config.toml
num_hidden_layers = 15
hidden_size = 128
num_attention_heads = 2
num_key_value_heads = 2
head_dim = 64
intermediate_size = 512
vocab_size = 4096
hidden_act = "tanh_gelu"
norm = "layernorm"
norm_place = "pre"
norm_eps = 1e-05
positions = "learned"
qk_norm = false
attn_scale = 0.125
bias = "all"
tie_word_embeddings = true
parallel_block = false
init = "normal"
init_std_qkv = 0.0442
init_std_o = 0.00808
init_std_up = 0.0442
init_std_down = 0.00808
optimizer = "ademamix"
learning_rate = 0.000935
beta1 = 0.9
weight_decay = 0.15
lr_head = 0.00813
max_grad_norm = 2.0
warmup_steps = 372
schedule = "wsd"
decay_fraction = 0.792
decay_shape = "linear"
final_lr_fraction = 0.0
batch_tokens = 16384
max_seq_len = 1024
doc_mask = true
train_tokens = 154400000
max_steps = 9424
dataset = "wikipedia_en"
Each number is 50 + 15 x the weight over its row's rms, rounded and kept within 0 to 99. Layers, rows and columns count from 0. The size before them is the row's rms in percent of the matrix's.

# layer 6 MLP down (transposed), 512x128, rms 0.0893, rows 112-139, columns 0-127
102:39 53 80 28 43 64 62 84 72 50 42 23 51 69 45 12 66 40 53 65 55 45 67 62 44 74 46 59 58 79 51 56 38 72 60 54 55 66 26 41 56 57 62 36 76 55 26 36 33 71 55 46 34 48 52 46 31 45 80 62 27 38 60 55 44 65 20 42 39 48 58 35 54 47 58 27 52 44 59 22 30 19 47 49 64 41 77 32 43 73 52 44 59 36 55 46 42 30 36 84 35 46 42 67 40 76 61 47 72 33 55 38 45 49 58 59 30 51 73 56 48 42 43 32 65 54 57 58
074:10 50 45 58 51 65 44 41 44 45 41 52 34 36 38 18 67 38 17 27 46 37 32 60 36 60 66 32 48 51 78 99 33 78 58 44 54 44 55 42 71 60 42 42 72 32 30 36 63 55 68 61 33 29 68 72 53 44 48 34 56 60 61 70 99 38 41 73 20 63 50 53 43 52 57 53 36 32 55 56 49 61 55 50 61 52 65 47 24 49 26 33 54 45 52 55 48 43 50 56 54 62 66 37 48 67 61 40 54 34 61 29 50 51 49 55 43 46 49 61 37 43 38 46 52 53 51 73
112:67 57 28 47 53 54 20 16 69 63 31 54 14 44 27 74 52 37 71 45 64 61 52 33 83 46 53 40 51 81 44 62 51 69 39 36 48 61 40 58 80 58 64 55 57 56 35 32 40 55 31 72 38 54 66 35 54 41 66 53 31 48 23 75 65 25 56 38 45 52 40 42 36 50 57 39 67 31 41 45 46 31 64 56 56 50 44 72 51 72 52 54 55 65 50 42 45 23 39 53 41 25 48 48 41 54 68 51 81 65 51 21 40 43 71 61 53 38 62 59 63 14 46 53 84 52 35 37
088:39 40 46 45 71 66 58 34 49 50 21 31 34 51 30 49 52 25 55 54 51 82 59 38 65 52 27 56 64 73 61 57 55 64 69 45 46 56 72 56 45 80 69 47 46 33 31 22 40 44 39 65 34 53 35 65 55 33 70 72 50 40 42 54 44 61 58 49 42 45 41 34 55 40 47 65 15 61 36 64 61 29 59 45 50 48 54 37 55 74 36 73 32 48 62 53 38 28 50 53 65 49 22 48 42 99 52 65 58 38 53 79 41 45 61 31 28 38 51 58 74 65 60 71 39 67 61 39
115:52 56 72 55 69 29 23 35 37 58 64 91 71 47 49 63 30 67 57 51 63 39 60 51 49 31 44 18 48 55 54 36 48 23 27 45 53 56 58 63 54 35 42 55 71 57 57 60 58 66 48 71 48 52 32 50 61 65 43 55 42 60 33 62 62 35 78 50 17 54 30 65 44 45 53 54 78 39 56 62 66 72 34 53 49 50 70 81 45 33 51 66 50 61 41 50 49 26 62 39 57 59 36 14 15 54 38 34 39 63 51 93 44 49 57 77 30 22 26 44 40 43 46 47 43 52 36 44
099:56 41 65 67 55 50 50 56 96 59 44 37 39 08 59 66 57 52 44 56 54 56 43 45 44 45 37 70 58 48 58 73 52 39 54 26 43 46 35 65 68 56 45 56 44 60 58 39 63 66 38 43 37 63 39 40 59 19 53 51 53 24 60 48 55 40 31 56 43 48 81 50 47 44 46 54 33 35 28 83 35 39 39 51 67 38 24 22 72 78 35 53 46 42 75 49 60 86 46 56 45 45 53 73 68 39 70 74 44 61 56 12 67 58 43 19 45 70 59 50 50 59 54 41 35 25 29 62
102:51 52 54 39 55 35 27 50 27 55 57 45 64 39 66 21 26 41 65 33 61 70 42 34 40 58 52 43 51 70 65 66 54 60 44 84 45 77 31 21 39 34 63 34 34 57 29 64 61 36 50 78 39 44 18 59 56 51 49 61 33 33 40 40 31 63 38 56 54 43 29 34 48 94 61 36 66 58 82 56 62 36 37 77 73 31 48 23 45 60 78 51 47 46 60 58 57 64 59 41 63 43 52 81 49 57 63 62 27 56 54 51 54 31 39 45 56 54 53 49 29 69 57 50 25 35 30 66
125:58 55 77 60 38 52 15 65 42 44 56 52 55 78 63 61 51 29 44 36 61 51 47 34 46 45 65 57 45 56 31 68 21 53 58 53 31 29 15 62 28 26 32 41 65 77 27 41 43 19 47 53 58 71 44 54 17 51 57 31 33 48 09 47 73 43 52 53 60 39 43 62 47 55 52 40 57 70 39 52 51 14 42 66 60 70 71 59 72 65 54 44 48 42 57 49 54 52 60 45 66 35 62 38 72 32 60 70 25 49 73 20 52 61 48 36 42 51 41 66 57 46 61 58 58 36 80 51
093:62 51 43 47 33 30 40 85 69 52 41 52 43 65 17 43 36 28 53 62 54 71 58 60 40 44 69 33 55 48 48 47 63 45 54 65 43 49 80 78 85 42 29 58 69 50 65 44 63 59 25 51 38 62 37 58 31 32 69 54 54 49 54 45 40 16 66 44 65 54 67 61 53 47 44 55 29 52 80 57 53 48 65 48 67 64 37 33 64 48 45 28 49 48 34 54 37 48 31 63 23 66 65 49 62 51 40 63 50 00 44 46 62 34 56 35 70 44 58 35 45 79 73 31 23 62 24 44
091:35 49 47 45 55 67 53 58 31 52 40 89 64 27 36 50 48 63 61 43 34 64 41 42 49 24 71 35 59 35 49 36 48 32 45 30 29 53 38 36 48 54 45 30 68 48 64 52 37 24 44 17 59 40 56 60 45 63 64 64 41 69 50 45 45 81 47 59 59 36 36 67 58 51 45 59 23 80 30 57 68 43 51 74 68 72 36 74 57 29 68 35 58 94 48 37 53 84 53 51 56 34 28 44 57 31 52 46 36 55 25 54 33 25 55 52 78 53 58 48 21 37 50 41 62 57 69 60
098:22 44 36 61 24 75 64 45 66 42 69 58 65 61 60 48 57 40 42 44 68 60 48 62 45 54 50 27 53 28 48 58 56 20 09 48 32 56 52 73 45 67 54 66 34 40 70 48 43 47 59 29 53 55 72 32 39 71 29 64 54 60 36 26 27 73 58 47 44 61 66 26 63 47 51 42 78 59 27 66 38 69 71 39 55 57 53 54 57 51 47 19 64 70 63 57 39 41 53 79 44 68 54 46 17 62 32 58 36 50 56 42 42 36 51 61 61 52 72 51 51 36 51 07 17 44 64 53
137:53 61 73 45 43 46 04 74 54 58 42 40 52 37 45 47 49 06 55 42 39 26 87 52 37 38 60 71 69 56 53 70 49 36 90 32 62 78 41 52 61 48 57 49 49 39 51 48 50 42 78 58 53 21 29 48 68 42 75 42 56 46 34 76 59 36 37 57 42 61 51 43 69 43 38 50 48 52 53 49 44 40 52 30 56 48 13 40 53 60 52 39 59 40 56 47 50 48 46 50 52 70 62 61 57 37 35 56 33 24 26 38 38 78 58 46 47 74 28 67 46 76 21 68 51 46 56 74
100:62 49 38 33 39 72 46 35 65 47 37 57 60 81 33 35 72 74 59 36 46 48 53 62 47 67 45 39 38 73 57 47 42 56 51 47 42 72 46 72 32 43 46 36 65 70 26 62 41 38 44 49 57 29 50 18 31 50 33 82 58 47 43 60 50 52 66 34 44 73 08 24 42 70 15 21 56 43 25 59 45 63 69 49 46 57 34 87 49 49 51 54 47 91 50 40 70 37 65 44 57 30 50 58 52 54 41 71 39 39 46 45 44 53 26 51 51 54 71 83 53 53 50 59 30 50 61 57
100:43 60 61 45 39 49 61 45 48 36 21 64 62 72 64 72 71 73 38 55 40 35 61 62 58 50 18 40 28 52 60 24 51 29 29 42 40 48 41 78 41 62 51 39 54 38 45 67 62 65 37 51 55 23 58 11 53 32 46 59 36 41 46 71 40 48 45 52 61 37 56 63 60 50 65 61 80 46 27 44 49 54 47 62 55 78 72 67 27 22 39 55 87 46 45 62 30 77 29 57 67 47 52 31 17 63 37 45 51 50 65 36 32 33 42 74 73 55 68 68 46 45 60 38 57 36 51 35
082:46 44 37 94 42 66 44 51 44 44 58 62 30 61 57 36 42 44 39 48 41 32 39 35 39 62 76 70 73 57 83 83 29 50 65 42 51 16 48 32 57 37 42 44 45 38 45 35 65 44 63 44 54 66 67 70 68 35 41 28 57 42 74 35 73 52 41 66 63 44 54 62 92 38 55 51 46 45 62 18 29 24 33 39 36 32 62 64 66 76 65 22 23 43 47 38 54 20 50 40 55 50 58 39 45 39 63 56 35 64 62 46 58 33 58 60 58 28 45 38 37 51 70 58 55 46 53 62
098:68 56 34 70 51 51 66 14 63 24 24 59 24 63 48 38 31 67 75 44 57 41 44 32 44 57 87 40 23 48 66 60 26 56 59 47 39 37 43 51 83 32 62 23 50 36 33 61 52 64 62 64 53 60 31 50 61 54 49 59 42 55 68 42 70 64 51 47 25 31 29 58 79 24 28 71 65 44 74 53 67 41 51 48 44 63 26 70 47 49 61 63 58 47 35 47 18 25 46 65 47 42 54 74 23 28 47 55 44 33 50 55 74 61 56 46 50 49 62 51 53 48 73 47 48 57 30 55
082:70 83 66 48 66 71 25 65 38 48 65 73 86 26 36 59 36 83 60 41 42 45 56 62 37 36 46 46 42 30 28 10 53 51 43 57 20 38 46 55 37 29 51 43 42 53 64 63 53 39 19 36 51 72 62 38 48 68 32 36 52 46 40 49 48 56 35 40 64 49 41 73 67 46 27 60 55 74 24 47 69 24 44 44 48 57 28 65 79 43 74 54 51 55 42 64 25 72 54 48 35 27 51 47 51 48 46 66 28 49 51 52 26 49 72 70 77 45 49 66 47 49 54 39 57 50 51 48
065:23 33 58 48 43 48 53 53 55 67 42 37 35 68 42 16 71 46 35 53 40 41 55 51 44 50 56 45 53 46 77 99 32 27 51 77 30 55 53 41 48 58 49 47 35 47 39 44 56 48 44 66 39 46 40 64 32 51 51 23 34 35 83 41 99 53 30 62 00 62 42 31 53 75 49 44 58 57 61 60 61 46 60 53 55 43 51 45 66 48 57 58 53 48 68 64 63 60 49 42 21 62 63 67 65 46 55 43 71 57 52 48 47 32 52 48 35 28 41 36 54 64 42 83 41 57 37 37
085:47 32 49 57 31 46 28 37 69 34 52 69 65 75 56 66 69 55 26 62 45 45 55 67 71 43 64 43 33 43 52 67 15 59 52 51 46 52 37 47 48 85 56 45 51 63 66 46 50 36 62 38 54 48 59 50 56 31 72 65 56 49 42 49 99 35 56 46 00 56 40 48 47 45 33 43 57 29 54 62 54 61 57 40 68 45 31 99 32 33 64 51 63 61 38 71 50 64 46 35 47 54 42 45 37 48 53 50 45 37 55 72 48 37 12 70 61 44 48 57 47 44 48 50 44 39 49 39
092:45 43 45 65 61 74 65 45 21 36 46 64 55 65 45 41 25 23 53 60 64 41 63 59 39 75 61 59 12 66 49 68 51 69 49 60 38 32 43 34 48 64 44 46 53 26 75 38 42 56 48 28 32 37 83 53 43 77 64 67 57 49 53 67 35 55 37 61 36 35 76 33 63 36 36 56 54 48 28 40 49 66 61 79 48 56 59 82 41 42 56 48 27 48 50 31 83 56 47 63 68 42 23 65 40 69 52 54 47 53 75 75 54 47 37 27 57 56 57 24 46 30 24 52 31 47 51 28
095:75 33 55 47 86 36 62 41 59 61 57 56 53 54 58 72 82 72 41 36 33 41 52 42 60 78 35 77 52 69 48 53 59 40 39 36 59 38 25 37 61 59 43 34 29 72 12 74 48 73 46 58 51 26 32 35 56 51 29 71 29 43 54 56 66 60 55 60 56 54 56 52 40 45 54 59 40 39 31 45 64 30 52 25 66 54 55 63 39 42 35 67 55 31 48 41 27 35 62 50 67 41 44 60 44 58 41 27 84 68 63 59 29 70 32 64 52 35 61 40 73 36 62 57 53 48 31 11
100:57 74 33 36 58 26 51 61 43 40 57 85 73 59 64 38 38 42 54 45 65 43 52 37 48 82 71 76 40 25 63 50 59 38 39 72 30 63 41 82 40 49 48 52 77 40 58 44 41 62 58 42 54 48 65 52 65 58 43 57 48 39 62 29 46 63 59 45 30 54 19 49 67 36 42 40 32 26 19 63 62 38 35 47 45 61 62 53 56 71 11 39 69 62 58 36 39 61 68 62 44 37 58 34 66 70 41 61 44 35 54 58 51 34 60 56 63 53 08 54 37 58 45 26 45 13 47 73
109:30 36 43 52 59 38 44 40 54 53 55 36 46 57 34 37 67 33 40 36 30 61 39 42 31 35 30 73 44 49 51 51 34 75 47 63 46 52 48 38 40 50 46 54 37 12 36 69 58 33 64 78 58 51 29 77 73 87 41 33 47 26 40 50 57 17 36 60 66 31 61 46 68 57 68 54 42 31 55 35 51 58 64 26 44 60 50 35 44 84 42 70 47 40 52 69 09 52 49 24 28 67 55 53 45 62 62 71 72 40 42 36 58 56 75 59 63 51 40 53 31 63 68 71 66 57 48 73
112:37 55 71 41 71 43 53 23 27 53 36 48 36 46 42 36 53 42 45 49 54 69 56 69 36 55 60 35 25 59 54 81 39 60 25 40 74 45 46 39 68 38 37 42 45 74 37 42 58 59 36 50 49 48 51 57 58 40 46 44 38 23 70 38 73 64 83 54 42 50 22 49 34 45 57 48 61 34 58 65 46 59 61 37 73 14 68 85 56 38 59 53 38 68 62 75 40 31 28 38 41 70 62 71 53 68 68 15 60 63 40 39 63 53 81 75 43 23 41 29 46 26 45 47 58 51 56 60
095:60 48 38 25 37 52 38 61 54 46 55 36 78 41 43 38 35 54 55 61 68 59 68 65 50 32 77 40 35 63 46 84 62 42 71 62 53 66 30 84 71 63 37 52 46 50 69 43 56 71 60 26 41 52 60 50 41 48 34 64 45 29 12 60 99 42 60 25 45 57 51 38 47 45 28 56 68 36 47 35 60 59 56 65 64 34 28 22 56 57 58 73 53 45 34 37 47 39 48 40 42 54 60 20 41 41 54 70 39 44 48 54 30 43 64 52 57 59 51 51 49 17 57 28 47 42 64 68
112:58 33 42 55 34 62 56 30 30 48 65 44 35 46 55 29 54 36 46 41 74 60 61 13 31 58 40 70 17 80 43 67 57 67 61 65 57 72 42 73 13 47 35 39 36 64 50 48 33 54 46 53 62 61 37 45 60 54 85 60 48 67 59 51 36 44 54 36 17 44 43 43 56 83 44 64 63 53 57 48 67 41 39 66 51 48 39 35 42 50 42 63 54 45 38 53 68 32 58 39 32 08 33 64 56 68 64 71 33 54 47 51 57 65 85 29 51 54 64 68 40 44 43 55 74 53 33 78
101:16 48 60 43 61 55 63 43 48 64 38 52 20 72 52 20 59 47 28 26 36 40 59 45 67 43 42 77 63 68 23 16 36 80 68 39 47 21 65 64 42 54 52 47 80 32 39 72 28 30 54 42 60 47 33 70 64 45 73 49 35 62 67 75 23 46 65 48 54 38 46 63 65 42 35 50 47 59 50 64 45 47 51 53 52 76 54 41 48 47 47 37 59 28 85 60 48 51 68 64 36 45 34 71 62 48 60 62 74 50 58 54 43 63 55 60 51 47 56 64 43 70 14 48 23 35 51 49
126:43 69 47 48 30 64 52 45 49 48 46 13 36 51 34 77 28 62 52 42 60 60 74 82 47 60 46 26 35 56 60 43 31 68 22 63 64 44 51 73 51 57 55 39 58 78 51 58 51 57 71 54 31 58 53 51 42 59 40 52 37 49 56 32 28 44 77 64 26 70 67 73 30 67 73 61 50 78 34 51 40 56 35 26 58 49 36 44 33 52 62 56 41 18 61 41 52 12 39 78 44 58 74 50 50 45 56 40 54 93 54 46 52 47 44 21 39 32 48 35 43 53 72 42 42 65 58 38
# layer 6 MLP up, 512x128, rms 0.118, rows 113-139, columns 0-127
069:60 61 47 39 48 46 65 37 61 79 40 57 45 78 46 67 38 45 46 45 34 47 69 54 68 61 61 49 46 58 50 39 52 51 65 41 51 30 49 68 64 54 35 60 77 35 71 77 48 48 53 41 65 25 48 60 67 42 40 60 51 27 18 65 28 46 67 40 60 46 72 39 25 49 52 59 36 49 47 27 43 43 61 38 50 34 52 64 37 69 02 51 67 55 77 38 39 66 73 23 13 54 51 49 67 77 82 63 72 51 44 44 58 20 40 61 50 44 63 60 50 48 38 57 21 67 31 65
120:58 48 41 79 28 72 32 63 62 54 59 35 33 28 42 56 50 68 49 74 50 34 34 56 40 51 46 33 53 27 55 37 67 68 62 56 66 26 51 70 55 56 41 61 39 46 63 54 65 75 51 44 43 63 77 49 49 57 76 45 81 48 44 35 36 39 63 40 54 36 62 33 66 52 28 38 26 64 73 60 26 44 47 63 56 59 23 40 84 66 39 60 52 32 43 51 59 52 42 53 25 57 50 20 40 28 64 80 58 73 71 22 59 72 80 55 55 52 37 70 69 53 58 28 45 35 37 55
086:45 58 52 57 65 73 56 42 69 67 56 46 49 55 51 47 29 41 49 65 43 63 65 37 71 53 49 48 61 71 49 40 57 62 39 34 54 44 57 46 70 44 62 44 46 42 33 46 46 35 23 73 44 81 36 53 78 52 70 55 31 26 51 34 57 49 57 29 46 10 56 37 42 48 71 62 28 63 46 74 59 08 44 49 36 34 64 36 47 82 51 66 59 38 56 55 21 64 10 59 64 38 51 77 18 58 57 51 84 29 42 74 44 37 46 58 47 56 60 76 64 55 49 57 42 64 30 37
103:67 53 41 64 14 60 57 32 64 43 65 38 33 27 50 60 70 45 55 40 52 42 22 64 55 67 66 40 76 37 55 36 71 47 58 52 56 09 38 53 38 39 67 66 52 23 50 77 41 45 51 34 25 30 63 66 59 52 71 49 54 46 53 44 49 61 55 48 50 30 73 41 39 41 77 40 43 42 30 32 08 35 61 54 63 62 45 67 26 52 33 81 64 62 56 42 41 79 43 62 40 60 65 50 52 34 37 79 41 76 65 35 57 32 38 42 60 60 72 51 45 32 29 45 65 58 43 46
116:58 41 35 48 63 33 63 44 27 39 61 40 70 70 32 51 46 49 29 54 55 69 51 58 40 73 41 45 59 62 40 46 65 55 58 79 75 39 49 21 39 46 58 68 83 39 49 66 62 49 75 31 33 43 52 43 30 45 40 55 41 40 45 41 51 33 45 33 58 58 73 30 16 31 45 32 50 54 49 29 53 55 59 72 28 45 56 50 52 38 54 63 48 55 45 43 57 77 61 53 47 47 42 39 52 20 63 86 44 44 31 74 03 23 48 55 56 40 40 24 60 13 36 67 68 73 51 57
099:53 52 14 51 33 30 44 51 44 67 40 78 54 18 46 41 32 47 52 55 36 61 44 46 50 62 50 43 35 16 37 60 36 51 69 53 69 51 59 34 49 55 30 83 84 53 62 56 50 48 80 53 34 49 66 74 48 48 08 51 78 68 61 35 38 31 46 56 62 58 65 53 56 48 44 65 79 59 31 51 42 58 62 72 08 54 20 61 50 72 41 61 29 37 63 38 61 63 42 38 61 40 35 18 39 50 48 63 27 56 35 32 34 52 52 59 48 66 49 40 64 43 40 44 55 61 37 52
119:70 57 55 42 53 47 44 57 33 50 61 64 46 46 59 59 34 52 62 55 44 46 64 68 17 51 54 28 39 42 37 38 30 66 28 47 43 65 42 64 28 76 70 41 67 31 87 53 60 56 52 46 54 59 53 51 65 43 61 36 15 49 50 34 57 58 87 23 68 41 64 42 33 21 51 67 76 49 59 85 71 43 56 43 42 44 38 40 63 36 49 65 64 45 60 53 38 50 31 40 56 62 68 47 22 29 76 54 71 33 49 65 21 68 60 57 53 46 36 53 68 45 30 35 31 25 18 48
124:62 58 59 42 37 36 62 70 51 60 43 32 50 31 31 54 41 47 75 61 37 77 63 76 34 48 59 47 51 48 36 46 52 34 35 71 79 48 62 53 58 42 74 68 82 43 59 38 39 55 81 34 55 31 43 52 54 21 33 61 39 41 43 29 47 52 30 37 63 44 70 38 60 53 29 76 23 78 59 62 38 28 38 60 51 46 48 24 42 72 35 46 15 54 21 45 51 63 34 64 61 39 54 33 54 50 51 57 43 41 31 55 61 30 92 35 58 52 54 30 47 51 82 43 32 64 60 60
079:63 61 76 26 48 36 20 43 41 38 54 23 48 52 67 56 72 46 63 45 34 36 59 32 28 47 40 33 39 50 14 46 51 58 48 61 65 68 52 79 62 69 69 58 74 36 50 56 45 76 50 59 54 75 53 42 79 47 51 34 25 28 41 46 48 26 36 37 54 65 50 59 35 43 54 57 64 59 73 90 68 57 54 62 67 54 61 38 17 51 55 27 64 46 52 36 40 32 54 61 41 59 55 36 34 55 70 34 38 26 42 45 70 54 58 39 85 80 53 38 49 46 46 74 32 55 36 51
086:63 55 70 47 48 53 56 51 45 80 36 56 58 63 49 58 44 36 46 56 49 62 55 50 72 33 21 55 49 54 27 50 61 47 39 41 67 41 45 33 46 63 61 46 75 36 44 60 45 63 40 45 50 13 55 57 84 10 35 59 50 34 53 70 48 34 33 62 58 44 90 64 41 61 62 22 43 66 65 07 57 42 42 65 10 36 41 47 60 48 54 71 51 65 54 41 34 61 46 36 47 57 15 74 80 46 46 72 55 54 50 51 29 45 36 42 44 42 49 51 53 31 51 79 58 54 32 23
132:72 48 76 65 31 90 31 36 64 54 66 22 56 57 51 64 61 43 53 45 53 66 45 68 46 59 68 21 64 44 34 41 33 71 60 61 61 32 44 55 48 45 82 64 68 55 76 63 41 73 69 42 64 47 55 52 51 51 57 44 38 43 30 36 44 43 35 46 63 52 45 49 42 20 46 52 56 42 76 59 26 35 59 49 77 46 45 57 32 43 27 42 61 66 38 54 42 41 21 63 41 54 69 16 34 50 63 61 45 28 39 54 34 36 83 32 62 58 63 49 47 25 30 27 21 42 52 70
095:65 66 62 68 43 49 23 59 22 52 57 41 57 15 77 67 70 55 49 53 62 35 24 57 27 48 28 52 46 34 46 56 51 26 54 65 72 26 54 54 56 29 71 53 36 35 56 65 57 75 59 36 46 57 62 38 49 43 74 44 43 36 58 38 46 27 55 61 67 48 63 56 50 30 58 39 71 52 64 70 57 31 68 58 57 51 58 61 45 70 34 43 81 43 45 53 44 69 52 45 63 53 25 63 21 28 52 35 44 51 86 41 51 51 54 63 59 62 41 06 44 33 47 60 46 63 16 23
077:68 47 60 26 44 57 22 52 53 63 55 34 42 47 56 63 77 47 33 70 46 38 54 68 22 70 56 55 57 51 29 58 57 33 62 49 55 53 43 65 48 43 40 64 60 62 36 64 57 30 49 86 41 53 54 63 35 68 55 38 34 35 43 68 27 15 54 54 49 58 44 48 23 42 57 71 67 57 45 58 61 55 73 64 93 69 53 48 23 70 23 31 56 46 48 48 61 43 49 51 65 60 29 69 41 55 40 38 63 22 56 40 51 41 44 53 83 72 33 35 42 49 39 95 48 37 25 53
078:67 51 58 19 74 39 32 55 37 69 57 30 71 67 64 63 38 43 54 39 39 25 78 56 45 39 38 45 39 80 31 48 53 59 50 34 48 48 52 53 55 85 70 52 69 45 59 53 74 52 60 46 44 84 71 60 51 43 50 45 54 44 52 60 42 34 68 33 80 53 46 45 46 35 51 57 92 59 41 31 72 47 60 49 61 50 68 41 40 60 21 58 69 34 60 44 36 57 54 16 37 61 56 57 23 42 76 37 75 15 33 67 27 56 48 58 47 45 50 35 52 38 49 42 18 57 35 51
096:58 75 61 66 64 52 40 61 76 55 62 56 53 52 45 54 43 49 58 61 71 52 65 72 54 20 44 19 38 44 39 35 67 46 30 55 45 53 51 85 15 79 70 67 72 61 31 51 40 45 49 34 84 15 38 22 51 53 76 60 56 63 26 43 32 51 54 26 58 38 51 67 38 68 43 59 36 70 57 71 43 66 34 66 23 66 35 55 76 59 31 70 65 55 49 39 69 31 22 53 43 59 52 49 59 55 44 53 68 51 44 52 53 59 29 38 38 47 43 52 65 41 59 72 63 62 55 40
069:65 59 81 29 44 45 33 61 38 42 55 51 55 53 35 59 48 47 47 42 32 35 86 45 19 15 69 41 28 60 24 57 29 47 66 41 50 60 54 68 47 69 44 63 68 49 75 57 33 76 53 63 57 61 67 51 42 58 58 47 42 45 52 76 38 21 41 41 45 62 34 47 48 48 33 74 80 61 68 66 67 47 60 48 89 55 44 32 51 62 43 35 67 36 44 38 80 43 65 39 22 41 41 40 49 50 84 37 79 37 64 46 44 49 45 43 45 68 48 49 59 40 56 43 12 47 51 67
067:76 53 80 46 43 58 55 46 53 61 58 39 48 36 62 69 70 51 51 53 35 37 74 50 42 55 54 28 31 30 16 49 58 35 44 47 81 39 50 71 34 43 59 76 61 42 36 55 65 64 66 65 42 47 65 53 39 44 64 40 27 36 38 34 35 17 45 61 50 60 42 50 38 24 78 74 64 64 83 68 53 52 73 75 69 50 57 23 09 51 36 34 62 54 46 43 59 49 47 40 43 69 42 28 40 30 78 45 61 52 47 42 34 59 43 47 56 66 47 33 54 19 57 80 42 44 40 44
086:43 46 52 51 56 35 45 55 41 55 51 49 64 46 63 76 59 20 39 25 53 61 57 61 41 48 50 24 51 82 49 43 46 36 61 73 58 37 68 62 29 56 50 49 52 60 38 71 88 74 58 44 50 86 40 50 55 42 61 49 56 18 40 47 50 34 64 32 56 33 73 57 43 33 38 24 63 52 37 43 72 49 40 69 63 37 44 35 29 61 54 53 30 47 29 52 43 53 55 50 54 52 53 63 68 07 63 48 53 69 64 32 47 67 44 56 53 43 54 05 49 36 81 51 66 52 16 20
101:58 63 55 55 56 39 46 65 59 42 57 52 34 29 56 63 78 32 60 42 42 47 42 57 08 19 37 37 55 38 42 48 42 33 51 74 68 16 57 78 64 42 69 47 33 61 61 47 70 69 40 42 81 47 73 51 64 37 51 62 41 51 40 41 42 48 70 48 72 42 56 52 55 60 55 59 23 45 71 70 48 67 28 56 42 52 37 34 57 60 27 26 23 54 24 48 45 44 46 40 34 85 49 31 56 57 42 46 37 51 77 15 91 63 51 36 56 45 38 37 65 56 52 52 62 41 79 58
092:47 63 65 42 68 39 29 56 56 51 45 35 39 34 21 51 28 57 69 47 48 73 42 42 76 46 48 49 53 24 55 41 49 83 71 36 69 53 59 70 46 38 65 57 63 37 71 51 61 33 63 35 35 71 56 47 69 44 57 43 56 40 52 23 55 69 31 40 73 44 54 43 33 78 37 22 52 47 60 43 48 57 54 64 06 50 27 45 45 41 56 76 52 61 53 54 39 79 19 46 55 62 57 30 54 20 47 75 55 35 29 77 52 66 36 64 60 42 21 56 62 45 34 30 33 37 43 67
098:47 54 32 65 18 48 62 49 57 64 48 62 65 62 23 67 47 41 47 33 47 30 53 44 58 30 78 33 46 56 49 36 54 69 44 48 56 25 50 35 53 63 54 57 48 26 65 45 52 66 53 47 71 23 61 66 35 43 42 59 66 33 49 43 56 50 75 45 64 54 66 48 37 42 23 55 27 43 39 37 00 31 45 73 33 53 72 52 69 65 49 50 32 47 52 53 47 34 77 66 53 72 54 26 86 34 46 64 58 69 69 43 71 42 43 11 62 41 69 44 57 47 34 25 49 49 56 34
111:74 46 43 69 27 61 62 36 42 43 63 49 52 34 71 50 36 31 38 35 61 50 32 61 68 35 67 46 60 51 49 29 45 58 34 38 55 18 35 48 40 58 47 59 42 48 52 54 69 47 35 65 55 53 88 92 33 42 56 43 40 73 52 37 41 59 79 50 62 40 67 52 60 66 66 33 37 35 30 47 49 22 81 46 35 38 40 49 53 70 56 65 50 25 62 47 28 47 29 26 58 75 72 75 38 47 45 61 66 77 72 54 50 41 61 65 38 51 65 32 66 33 50 54 73 17 52 35
100:44 61 66 35 34 68 58 59 61 54 47 46 70 49 45 85 58 51 50 44 44 60 36 58 64 39 64 26 53 48 45 26 46 56 58 54 43 32 83 76 53 51 61 66 65 49 46 46 57 47 60 55 82 73 43 58 45 23 54 61 19 21 02 42 19 45 49 38 73 49 65 37 46 30 58 70 47 53 29 75 40 30 52 63 59 34 42 58 50 61 30 47 51 71 46 41 41 48 66 60 34 63 56 35 38 79 60 43 60 31 40 59 46 42 61 74 59 66 54 35 56 07 47 50 27 67 61 70
090:73 56 57 79 52 62 45 39 27 51 60 37 61 34 54 71 46 47 47 52 54 51 32 53 67 84 26 50 63 54 48 52 61 30 24 54 93 27 49 29 56 30 63 48 57 15 29 53 74 51 47 46 31 62 32 68 61 13 56 47 33 46 55 43 52 50 64 57 67 23 72 58 39 45 67 41 32 57 49 33 39 37 48 52 34 35 55 46 45 65 48 62 56 53 37 48 29 63 40 61 58 35 41 65 24 65 61 41 40 57 45 73 68 53 40 46 45 75 32 40 40 29 26 71 71 58 14 34
110:58 61 44 57 76 65 47 26 46 54 48 52 69 23 59 56 52 36 76 51 27 40 13 44 56 29 50 51 70 90 68 42 71 65 46 38 43 71 58 46 57 56 57 51 38 40 41 50 83 52 43 35 44 69 30 66 59 35 67 49 49 50 51 46 41 51 78 39 43 25 49 50 65 28 58 37 61 40 59 56 65 18 53 48 44 28 70 45 49 69 38 66 67 32 69 51 44 58 53 27 49 48 56 54 18 89 65 45 62 35 66 55 50 27 70 56 68 52 71 74 40 47 45 43 42 63 15 56
111:92 53 58 64 27 42 45 61 43 43 57 19 74 63 64 78 61 28 53 56 49 64 65 54 49 73 36 35 61 35 14 40 52 68 52 42 85 18 35 60 36 59 59 60 69 39 53 72 61 67 65 55 54 44 61 60 46 12 46 50 48 34 29 53 42 36 42 35 75 49 89 51 47 46 52 46 46 61 55 56 43 20 51 71 38 37 64 42 37 59 43 64 36 53 29 34 37 64 45 48 48 52 36 66 50 55 65 79 65 78 30 35 22 56 54 57 46 55 47 32 56 46 36 61 34 42 49 40
122:60 40 44 37 48 44 63 61 50 40 55 33 62 61 54 50 36 80 41 27 34 43 75 47 55 59 52 67 61 61 62 45 68 53 50 51 31 41 42 44 35 34 59 68 47 30 63 78 73 38 50 66 33 74 71 48 84 41 33 43 43 46 51 39 46 39 73 11 70 69 61 26 66 22 52 35 59 43 47 44 43 30 54 52 45 27 29 29 51 57 66 69 33 37 34 53 56 53 59 46 51 42 62 29 49 18 86 90 44 29 57 47 23 42 36 80 41 45 56 60 58 50 48 34 44 64 33 34